From a checkpoint of a small transformer trained on Wikipedia: vocabulary 3162.
Each number is 128 + 32 x the weight over its row's rms, rounded and kept within 0 to 255. Layers, rows and columns count from 0. Numbers have three digits each. The size before them is the row's rms in percent of the matrix's.

# layer 10 MLP gate, 512x256, rms 0.0921, rows 365-511, columns 0-63
097:147209138132105148091159173167000151057121081136125095036144162166163120088164156117155127095178139085098109154133121132119126115151152104099082133171121129138142167158151115114198146087140132
100:162114162173175131124108106116182175079161207098103170100083123090198110075118137130122100149160103114123097077157086104118134119121144130119171170133161087115124066140127129093104164126120131
103:171159145158087144076127163084104126173072177099156159100126106080108158134056148108137105175162133120093154121194074154072083151113150073100110111164130069107127139121170159148152132146130104
096:077175076140170102161139181102124175089184110126126121122131184138102132149129153091103065126162147139187097161157115153132174120096134175089127199122095142083091043137116105144142166141144065
101:144067098171146093105041120151146131104115101121150123159117140125159075153117079168175060114128151100120074129156127174134095179133086145135188136153145128115144067103193143134143099121113182
102:135067137144096083117117083154158141124145104074073178066119131140084091061091111123130179110098205128147133131126129111175133123102158182118152114181125160088156162107153139134130162103109121
098:116107108139141106154161109118138169158125095153148129105128137153175159142141108074104175108140167020161159103142151118132100067187103112124104129064093139107129143172098085141121133162072133
094:192150161110089132131146173092137172098154164160120099093125165165136129164083136134100144118178144090111147077134113162078079139145148154087147082110157131159096073109094175055125104151154174
097:163152099105128115167112065105136105157097143126110176149115101169097178143134162135140124190097121143128129160160164081084076157076145135123145105093120159152142062155109115139130095115127111
099:091142115122141121143130053114121146133136175128124109074122121077149105093105109090146108117140176069121122156143124154148162084101121069119139110103136111081125127106152120152129112149140109
103:158110135150063077122099104103100130160161127145092103153158141093152099149111071112124151145182122160115118173185084126128118091040092106157102077108093070118104125102168100097133152107106091
093:149087063107163140121146148100103162096081062139095143197124102128105117081129068143143137095157166070112138126198152138115130146094096087112104173089118127151077107110167129081094105179094110
105:152083169169194123140147115097107160150125093118139126174113144116120096153124131083142130096151125114126095142114179111149142093156112133156197111100147156136108148163174126145107090097159117
093:087160095123129108106135101104170114133119090163135112175145125118183146080089159179070088093108063135111131228141102144098142122118122124114132143117086145081116096115086115098148149164119109
104:091116165096144136131194111144171094163132147141134193165115154148204141151165122116069121094151091162132158202153145152112132153123154183149079133152133127195159147117103196153125083185161166
105:118146101189115120132080185122140091101148199126109129119111163126112137148099139070104141093161156134129099137065128118124183151132109153135093066038192085089125101081144155166171143172100125
102:096124088120124125136054114080097097087107105094158164100175112151131178140119113187043128159146081126167140151142162150118173128113090179154167152140140167048114093163099156122101146154142100
097:124186148143118126129114068133153118137106116080093102131128097224130087145117102085132085082183094103120112076120099118144123113184177120181134104187139130088124095134121150119183152160192077
102:159172089157113142066095122135120032188179157126071087123138168162143139137072141084110195114168103127133106108132101138135146105133111125149110158054153073158162124125136124125154112101079117
100:184188090164187175121107100106125108093166113140104194106111097145165113089125101110117168094129074081158081107090157109174128111125139111130052155179126141123136150188072092163163110161115126
099:133048125139160132133174119188127132166115120122132133135176155071065172159117173176130178180151156112139086132179126068063110174123093117113108155168123157141111169176131169199110126135179127
097:107112128113106125172120073038119107185192066074100168092106199168146157146135135095141090147072093084142086161108139079100163134111159105114135100059173133129113139096180161079101111160107118
092:128179120134105152136091135108076094115144095086188108165124124097071174106109144173122108219162092125158121140148105140082170102089099106164088173075165221179099115120109133093136092116137128
100:076111139103108188126125138122148132106126152071107087061142141171141035164106090092108121114107120125069152159120138138128162169142094174196136110117124180147127133150128137130138162142122132
095:109111153156108138206145109135116127120039119152104167145085130027041139138131104182139116156081133139071100097115140117117077125086138098166162111117141095071128154136166148083167079076059115
097:118173143140140123145136097148142056158110122108126123140113065118104190100095083139191108133161134157089187155093152180166111135119098165162104175193156127114136130161089135106144137140049095
098:102131129198118133111109085185166111104090100157086081110135190115137126128176119120114168132136122157083184111139122124138138121140129143110079126148118149134141087083203175118125147142128178
100:121123137098139105158115107084132129096119095137144097137109182097090155205117075093119098140102067124101107152170137085145149057065101081163075158166111114153145161164181148141141124170121112
093:111108147094127146137110110113193140124133158151183085156147094085074081057100096168116156130081187079151141133093141138152078148101142120124129087135117104101114165147149124121124142125164140
099:143121159162186161191119152100116171129165176173116125125132137138179182114130154085190164122121087169180171181115110120132090142123097091138144141163166124098100061120157097171134152071125156
101:098131153100067143148137169150113197102169130129159153126198124160157138102085138154079128130174116099122105170068119113077135090116105105124120156098133124079186143071122131115172092119197113
096:153178124160067097182054124162052099131111070159160116172130160125125144134140102151171147135122085109122128144103100191140084132145171151144168151139125154066204123066147112082165160109118119
103:174131122155159158091179146117108134188158081116122130118144114139083152136174190116154129133111101186138164118156133140128121118156137143088073163114201098124170167153156159125117077094131110
101:129116130097144128118165110105152160159158145113152119155043161174184048185103111154139124048154091102175164151145173049146128105142081163107139099142112084130105146104090142124157133152087142
103:129151167134131141120147129155117069129125125107087110128143150193175152073091209172098079066075126111100113120116189167094079108174157131119118135128159128083156153160168144103083108123112106
099:102125131131084142179146146085172132141103126183123086102081121169161099100099126133156145123135109197134077118151152117115180147132198152159115132107138162091118158130106148143162116145108159
104:135110113165091149119160114166116149122133101132140122159144175087143124125057109151091111131141108153173103177061170158169104163104100074068146088094168151130136094112129123148152157126109140
096:076095105081094152163122161168094179170114082182159085114191156075190147092132151122080146136174085116127152126117064152131096170139112218083136105146115075105140118065123135161097112127177178
105:126165107120125145074115135091161123127147145170146100127147180100125148130163117134104123136113131187167173147111081095166120057116153114140124110104144133110170074212079103071117060133095148
091:124132181136187145124058165116074156089076144143149168100109118142161164107136093111166091171162051142126116175155121143193164131131138073160182074124154139179105062079099121157160103101143125
103:149103084094153070106137094157085080136086166117081182090179159185154178110131123144126157096211122137100098136121133085079143143110161132155166096090140069103066105115132096133114185111133121
098:148118205151106179188146138168152158125166114143104151117124088153148098153178099083130135163049173124144083155081132163108088156122089145110097126137100197148110125145100148126092152101132137
100:194161110103077131099097116101129111118140188113139138082162112141149153113157131157120120086111091091138143108127104170123090194161131127083105098142134105178121090137133109100096150082142155
098:141148065139141156161142111127176168081194114119101133112142141149093147171123200135117058093131155161142155130125134148173084103110133080102151124163135204178103130129097126166160158146113173
103:129127142102182122131116119147147127109079078096148135226110180161162119101153192144084145152118101128141167176107153149187120077091123073153044138133172155103127110162149129131145130128031135
100:201163115099138085149144173131161183136138062090145168107170142133153141123080057116090141151129110110121100139135125073141133124160180194147166049079102132165086133107185164143123094134162080
096:129130151193107160097142103148130130101139125115100138153165182115140128114141134096133138126128129167094125073148071122087115146152161147138108121125182111151158110099096063104077134166068103
104:077169140165105147143164084174167101055127150149183100085055142117131150140104082113130134107069127064122168157105105149132081116118132103101067116144148140146110151114158112170130138111089155
098:102139084143110175157147127094166135123129126159123113090114093141204186094150185134124122169147132142191196111141115149088145155136122072147169147131087101093127140086133133158153151129080151
105:135114092141121139108124080132151174157141091090066103156123155107096107046172169125131046158104140098098120144168131191103087148141087160145092123124155079070137099153141080162159129160124136
097:118124103136098131159129138115120081142155139189139122078139168172137164093088124113113190125129104179128124096076132108127130180087107130102156138147152175127115084131101116030125122193092127
102:095193077104145140110154091122157122062185173134083116113150151093162169144115117090173162099116029090077104130100082107108139160151123126076130141114086082103154120140098148114155181129119118
101:094141107151111095136136131126113118084134135119197159106124159127083133094145135184160112106144133162149225125137062141102097166073149126174116107135207169103112105079170072110120130123071098
099:162132178142126124126131129134111159111140168120120104137107157082100069115115113101160156077134165114093093157087093188168091116151128177106134131111150116136118144171169097132117187127116060
098:087192110101118093097112163127121118108108158132139085129074112124136186107106098093148124156093158171135109133119149160159155109148091104120110112161102136079085156137158100094188161127143134
104:145178136124105126173150098154137126079133084105110173158105169132177173135116175125182184134109126096123141148191135199172175100129175105103148109143145103130130171101130138123118124141120160
100:123117176149088125127124140068127184106160098063159139132141139086163100124178101141134106118152182156094124110107038094137204136144129123124141115145077097108145124111153087184087109085161132
097:128110032088105092159142133126116068110112135142146101152150130128121143071201090148149131129124113130139131064128112090166113117131135158106155089206190142122120128152100098163118089145192160
104:121158108054103146129163116144128122141171125068096152056148053139142115137173163163092109165130080126078147181180194052138133143109125139166150126147086118092146164176153163126099180116096146
109:080130152094137169153065131081115206113134103062120158121114127063110110155187121114109100129120105143114128146112097118111129118102182140097111072150112175110128077026179118129129113126148109
091:179129195177131152108161106165110109163127118097111181175091121115114126151131150150230113141150165137130157093193121140164102115174128089108058057181129132133116135124074151094093116124159083
101:141089129184113112096116134121093177121135146106171106067110124129107095107142142117126139114112099119155088131160053145109096128126106130138134164123184127080138120144092107081155139161127165
100:113172089099086180095212141109156089132204176155100148177154147129171158127126094187122163115133131174111123166167131191124138184142101175118103056088130139143117102048129081144103107110158142
096:141069105133128117064071189114112114139107148126084141095075106092104137095132113147098150152151131079134113176105133138152149145084093093174158080090152172108141153148205149148093158193139139
094:150122168184192070153133110087107128112160153119122072088084129062153122208105119140088148109152168052127149123112163134104102107135142051158086141108131126127103118153175097132079182144152110
098:130100089206152125086147080154110144140163136141096124147104150168179123125121088204170144157142094140168138113118157099116189101159087073095124102146097126174166137159099127164174128193153149
102:129094047144150106150152107106087130078115100061133109142144179124062128133139094085165136114118068154177127120131157149172161215117143120153127101167139109148088078123118148113161173144158159
102:126113126200160127130172121099158133121174150119104148125114129148161139124162161139126053099186108137210125122133132102144115104112163101151152107104152138087062133123125117195153081126142164
106:147133109098117110149129136121149156113157180178146088096153110164134183123108100112122181166149087041151198146196097146184111146146128100138094146164089147159171161074081084090135161130144116
097:132161132143060149149132134081119109078158114100118040040176110126153038139086123141114159094159115156079114146099129142130105084102120111200127227038112094122179113155143171139169143149138109
100:094103161137084078151137154096098115140151119067120155136106141095179171122128128133066162093169140092141090160106162072122142138117107112143105105126142171118162115198146133151221118127046082
097:190165138093174191095086157195152132147121122128147118126106115120140130101190136118096103118078111087169170131128127157124106103126155078102146130101098151147080117098101199075139086084130099
105:204118156132149121212119222140132125147148090122097136102129146055085169182076109120086121160106058090068110141136172154089122115127095142143145129109046112183128094149160110081116120140135218
102:140188158167155148122184080149115145106138154168108104060124173096147132141118150148102100112082121111107181099145078168111090085121166112130133168116136103123134120198135165183101151091113166
092:103164131122182134161203070076108171126113166200138151139093139106063113116141150147069142119159112062128161121121155150077142185133164155144110107111139146105095044159093094075113106196134145
098:199173114165138127096105046104108089178145144200160158146126150102142094105119117141143128125062117141091177053121195162153122112133153106171090134110148067120148118185142162091156165145156131
102:164173183140205108118145161129123156073114065151114153128053096092184102056120122137094124127120182108097130132140133102119145181139148113112161133122114104143071178119083116142144136143099168
104:136148103138145131120194054113112108097159163139133138139145100169119121145086129127164154197130130141090144104176089124148113123106088138128138135094164113140184160198079157195126124080079133
104:112124100127127200142123140117128096128094097081106214128135121135095090119152150147187116141096133184144122165155142142118106146124177124168120147060092191081079178151157113144138151184155122
094:148132083176169122133135181095107165142172140105174109131100080108143101073143124112134174130185115074137119136081128130124080124134104138138116111100116106162173097150155132109141094081119197
099:105142101187115104122112158048092115120149148203159137115118173115122091116111121130138137110157096151138158111155124086185133117174134153161099146108149132133177079123115113120101140111123187
096:099119166187145093162168138146185106144128141123157193156147075176141130109164171096150108191124108146154143070151176171182159137116087132117059128108109201121117076151134122159168098102055129
099:096141174129094171134129131113052087192159153128169071095092114110093161120131163110153103097108076142110176174172087166128159114135172088113081138120091092171148115110151155155158139139154039
100:159148102202104126120088100031196094147117083145097178163144166127056115133131099151119108154086106176154194132139139127192075138130150144159197133145108049151078116132116086132142179106106117
103:145134159199151135113126113201175137163095143125088102126197172112110173077074097106147191123166104136191124118134136104132150175099131150126083126132127164139130174130046082156098150137123114
099:124141147072143132120184158174118119111145129128190142075083132142144124155123115202117116133108100119111125110060089140049119142182125114131103135142138154106111143113116086166112137158103154
096:070123113222117124162101150121103157156097129112136173108199137143154152135137113183185135179195111165143119132132093113123118106097102144136135090125168148135134157145133110091115068150107164
101:106138150132141083115089173149127127075096113090187205149224101207103111153121082128110110135151109141109149104153157083109134122145159129092107168108130099076096118152194125094118159160146139
100:123149126122128152127166129062153178140153163146105105154117132088131104127109124102134091109110121162104151210131192160097146080131087139143156105171124168158106165119100219089116154098073114
107:141091120122146134069099118159108139104128129119148118118099135187107159166164124144082136174144158116122106170185139108119142082169121194115108160118056086099137149103106125095143070113120116
106:088160142134137081137107144086087108154099121166180158128133121165133143127144175072096136151111104096127146110166105146168121109087127106121149105177126136074151149133121094111197048193145166
106:121154123172135119154149105140083101102114171149170184116141117106161116069149169159118134126149179123093132078124088138097063159153111086098063134192147137157125136129150143115106079086110119
100:108157040106128214140199177151106064178075126121144126175119095134131092085129150142110089139136105098123131165082117111118110150128106138132143073120101163194136149122143140172184140115093071
103:142156184113151152168125124138186089117120069136133131096086132192151124159103109096112150210129141119134128125108118185116112116037144142089112159160114128173132133103149153095112154139151086
100:166131140058133128090136150095102109077186122151107177093161093209087119138090162123103129109099117110136138133136127128144134157125116102177118111120085146125169098159091142108135145154058101
109:089159140158072152140125100108056164107194129162184161105141139137100162146073141100104119089123155139119135188146134094149156111119140170117128130054107129133020087110137121114086114141168125
098:129165069156131115161151105170158114142130159140176150074114109138122118092194133113141139112106120204142134098156124169096206205102147118076171139176151112065085094163161103132094156124167078
100:083112117186180153133152195103126184143096118107174101139124173097130183112173085129126128110097081069061142160143083126171126154141134056092137185090147178152047018108097134187126133099131132
105:065165146090115116141134182143088118132089155079145141130091149127126117092130118148149115218130029109136099125098166141112146087105152091241104118173199137131152111116174149084147173117171097
094:067090087135193144122086113126152118190172116089082153154167128135131100110075134174117140162073039129156186070122119135119144100107179167134115083156166120068122090123152143103143120124148119
103:141171109149164155169125134138093098104110104124141104142113205134155155112107095098102102142111127078152113145095173117169160080187125117125105167078092145098139111137120138139104168090144143
102:118153149137145114102101104143119117138137182150140137149134145133143177130164171132120165131094086163121140114086140140183160087122176120149129133091093064131137130131105109104176177126112152
095:155214125171154105132148129136203086188161121110142146176042113170116098104110173149146139167164173097155154114091149132155155091128168116223100175160113158101119083157086145134108118124088132
099:079112080156173110149125082121158150120079105073088135173148077203115152105061119118154103064134122123135047161074090090171152175091093168162158098134158126127089102126130125138123151127067123
099:134159174149100184185166168146124131084189171090182167087085145145139146076112152132182091122113118110085200150153150129152130124164171108149157120143114092119143118142100174125145141112156091
099:113137124045099143113141128143126102140163144052121110110123104160108119111185113065135123191109102191149078110146150113138133107161104133152156111101235134122119087172078167113139143153140125
097:148145138165148132085133102146110126091095136126118114101115161103177118093117143159112131139097168121098132156151194106056146076128092130161080130094165126180139118113120147136098114102124076
098:151145146122123146183133175108085100105225123112088148130122144094153107127111134136125141079069126060187148103151080154115086130125103155117113088113135098128123109085133121121095130140159060
101:096173092120127127102151150162185174139171174149116094127155110175136126132097121156150092165131135141098115116168126118098152146150114134148100151085155187068141093145129093133184138142047147
093:104143115144168075130109128141140152140101183124153142226103107145125113148148134158089126119123122118116141181147115083141143072081103046110117123107144162143187128119096112165188136072144118
095:155138191151152165129101144147118133167083088143150156063174137157137103115107104107169141121199141159126119159169097100135116165135154054103123118170123155146165104170161134102190108123124087
108:094129110181083177165181092132132181159137115071108176072095134159129130124154174122123172115147124136213168064133130134116140110087128145095133130102144148103066180152131078163144060178139149
100:156183078166147140092133114145112091096160115167113115164148110117176134114154163154141149109157134115132125136151181123107199163113113149124153106117119193124171188115160122138152117121107099
104:138158116085131160171136108129094098080082133151058122161127112145137133126152058078093126107159133099160087091112132081094181113052193139097120156153085163108109127081060152069111195175149115
097:202093149108145095149107151116111091181111123092104176195118132150172188187110134160131164172189117082111179077094101111131112177157124149091163158151101127141121136093179154113130105097099197
105:138097105129130125153141050130137126095137064077095094090170201168131070166144145124173137153126098073129147079136063192151132125138110104061116183136079132161177155200116140066133174094101074
100:183155135070114149193153104132139131079105158095102111194117171108159147141155166131120142177125131122161173158147146175196122144125094127179061101131081159104142081135090121062163132111155134
099:160128111079091119148134163156123118069171124163130176168160143130119185143094160072131126165116100071111144158110141124163104143165112127109096088123160119110118069095156089097140101167117107
103:133156129119152186142140162157107154113148170094132140135107061188182132144111088124135057153147108144105097143131160112116116106103117070116155094188158144168060082156148082128121072176140103
105:140160116128112055114157108119099109169143135120119137096187081156152149050111062091111108164137131106124036096152121120104152161116109158104115146108114139168083081192048087145152137129135149
099:126114121110123122092076068109123166102122150107194176117158088195146156143098096110083169143107182152137139151099117160150212188173175134087106136150093178084083109119123125144128165163138089
099:170087107136114101152104074084155064137178152159090136168083139135163140117123089149175165142097102113128158143163200109073111111097170163143130122163133152149125123149166082064164112166128133
100:099085109081141188134121176136157173082129108144146102145189107137063098126158161130127148136096157107143114131076133077084140175158177133132138080129131193054143102124157109158124088149108133
095:128144105159090154102097112141176164087175124101114143102092123151141160081098161103162156169150144153142084158133183121183152163176090146099167125091119086038148071165178092132135111119088131
103:145092168092149155102072118136117208092149156161052126108185083123139120137103100113124159100154197115155128079159087173124114164076133155130102147168147160090141135086128094117100110140133120
096:117111152147094077132133130146116116110166169086200091115166169115097145110159060138111152164093144098143111099175132146139128136131056113093143106169145115123139115173140143058105142072164153
097:092136121130089109148143103127044115115130119082126110155141123108135093108107063169121083133126102134117143162092165073143100112120126112111118096188132151130112121102137078075179184137166124
098:124166110132156118175114112134165153128125141153072138100099074137167098116131173104163125141150160139125118071052120143194085170180110168109085134136152187078134143140099087112162128146169177
108:127101118102091140112123138114184148104129162132134144113161102117138170080142205083116136136090102144177164133158094161087131108052181176138115162135141086148169110142112138143139116173109150
099:076103174164172128151153152112148106124096202152139163114106060108085161142137150139132196081116109112095124151141139197132157093124131106129152166083134099072159085163185148075119135108137129
095:125134130169071171105145131180139152120154154155154069109133097165137151179125126135118140095114094058157128142125123196159157148136133154169110116112118107157142085152120149103211085175146092
104:105173117115136134082124099125141057143145152110128085103180117179146072116087086133145191163128096117125144067254104108109096159171123176163136109127151104109107121152117114107118126158152146
100:124157148107167209092101059110109095118162136046170102167096155153125102123140124157144118133120176073128131115154095101126179148134160117204110064115128143073138099105044177161096126163111107
106:124132142120067158128132123132103158063122130146167135114123123124131080114058107129115141143142088153130148070141167151114060123175087170193072148139096119101131114208159177122069096098094134
098:101108070114150085125176115134144175135168123128154113099123118100149092101111124095142147084096091128135144179137154184176114094160130144191153157095091115032103122085109144135087132136199108
108:157081117119172148133136110128092150102121097127186124138112159124148068095155152090102153133129085090141111162160176138118087135127162099131124112131142150103173074124129057110169126109175197
092:090161114082112129122143156087102148116127133132133113150122168146140169070087138129171121157128155174096166170125121104147155139172162116120128072126176168174113119129146098099158074169129152
100:096092158185162123089125128107158077096139123076122127163108139163131135094063111130180097164108125114112135071139106188086118109103128077180151076117178167104054101097157154117129123110107109
101:168133158144154078152130127094114149098198136144111132144175152152168165147075092112146116154137052135134123092095088111067092123168172115141172193121179141159089121117147116168154167106141106
101:135150121159143116118158138136146143157112077149156109164108065123138136141120129170046088132135136164093114151117145149151071190035101095155083185112096098102178141122091160121168083129114125
098:102095166142153134170115114137142199025132164143151068097156123105086109132163099109123195147134156120184129153169153120136101115087162079143129075135168114121083075124142181080137129111127154
102:121102125115121120163090147109181128117120177153157055078106129200126107146083101111165179139197156131153177157157188146149145168132104134133107137117122114159097157165151153121124091182144127
098:181130135134129190163136112083147193111126088097138152158095140140121091184122143119104153126120132111132141140155075176144094109094113130090140110166145118155089135136148183173128076153106133
093:119093158135107095122142128069139123083192106078101155121166148107130158134159098141135103125151190149185147162097096114157119102121055181097108117141193153098132123115120222170134120165160092
099:149149109090144165152187132120152146079160172129129138145151170136155202124121153117170119181104116162180126076101155141102094104162138150183062155107138143217118151193141103138120123122104176
102:188200143150165146137094136103141105150132088095109097173134163148107106098118150154159130125103131132188103133088170103182163140151148086094145088115131088086096146181147077092125126083078135
101:159144160173091129092105140095140096098129120132233161094106188118178103147088116109087168091168115159079163105131181111123096179091098121047114113134165154149147137143112150136124125134104131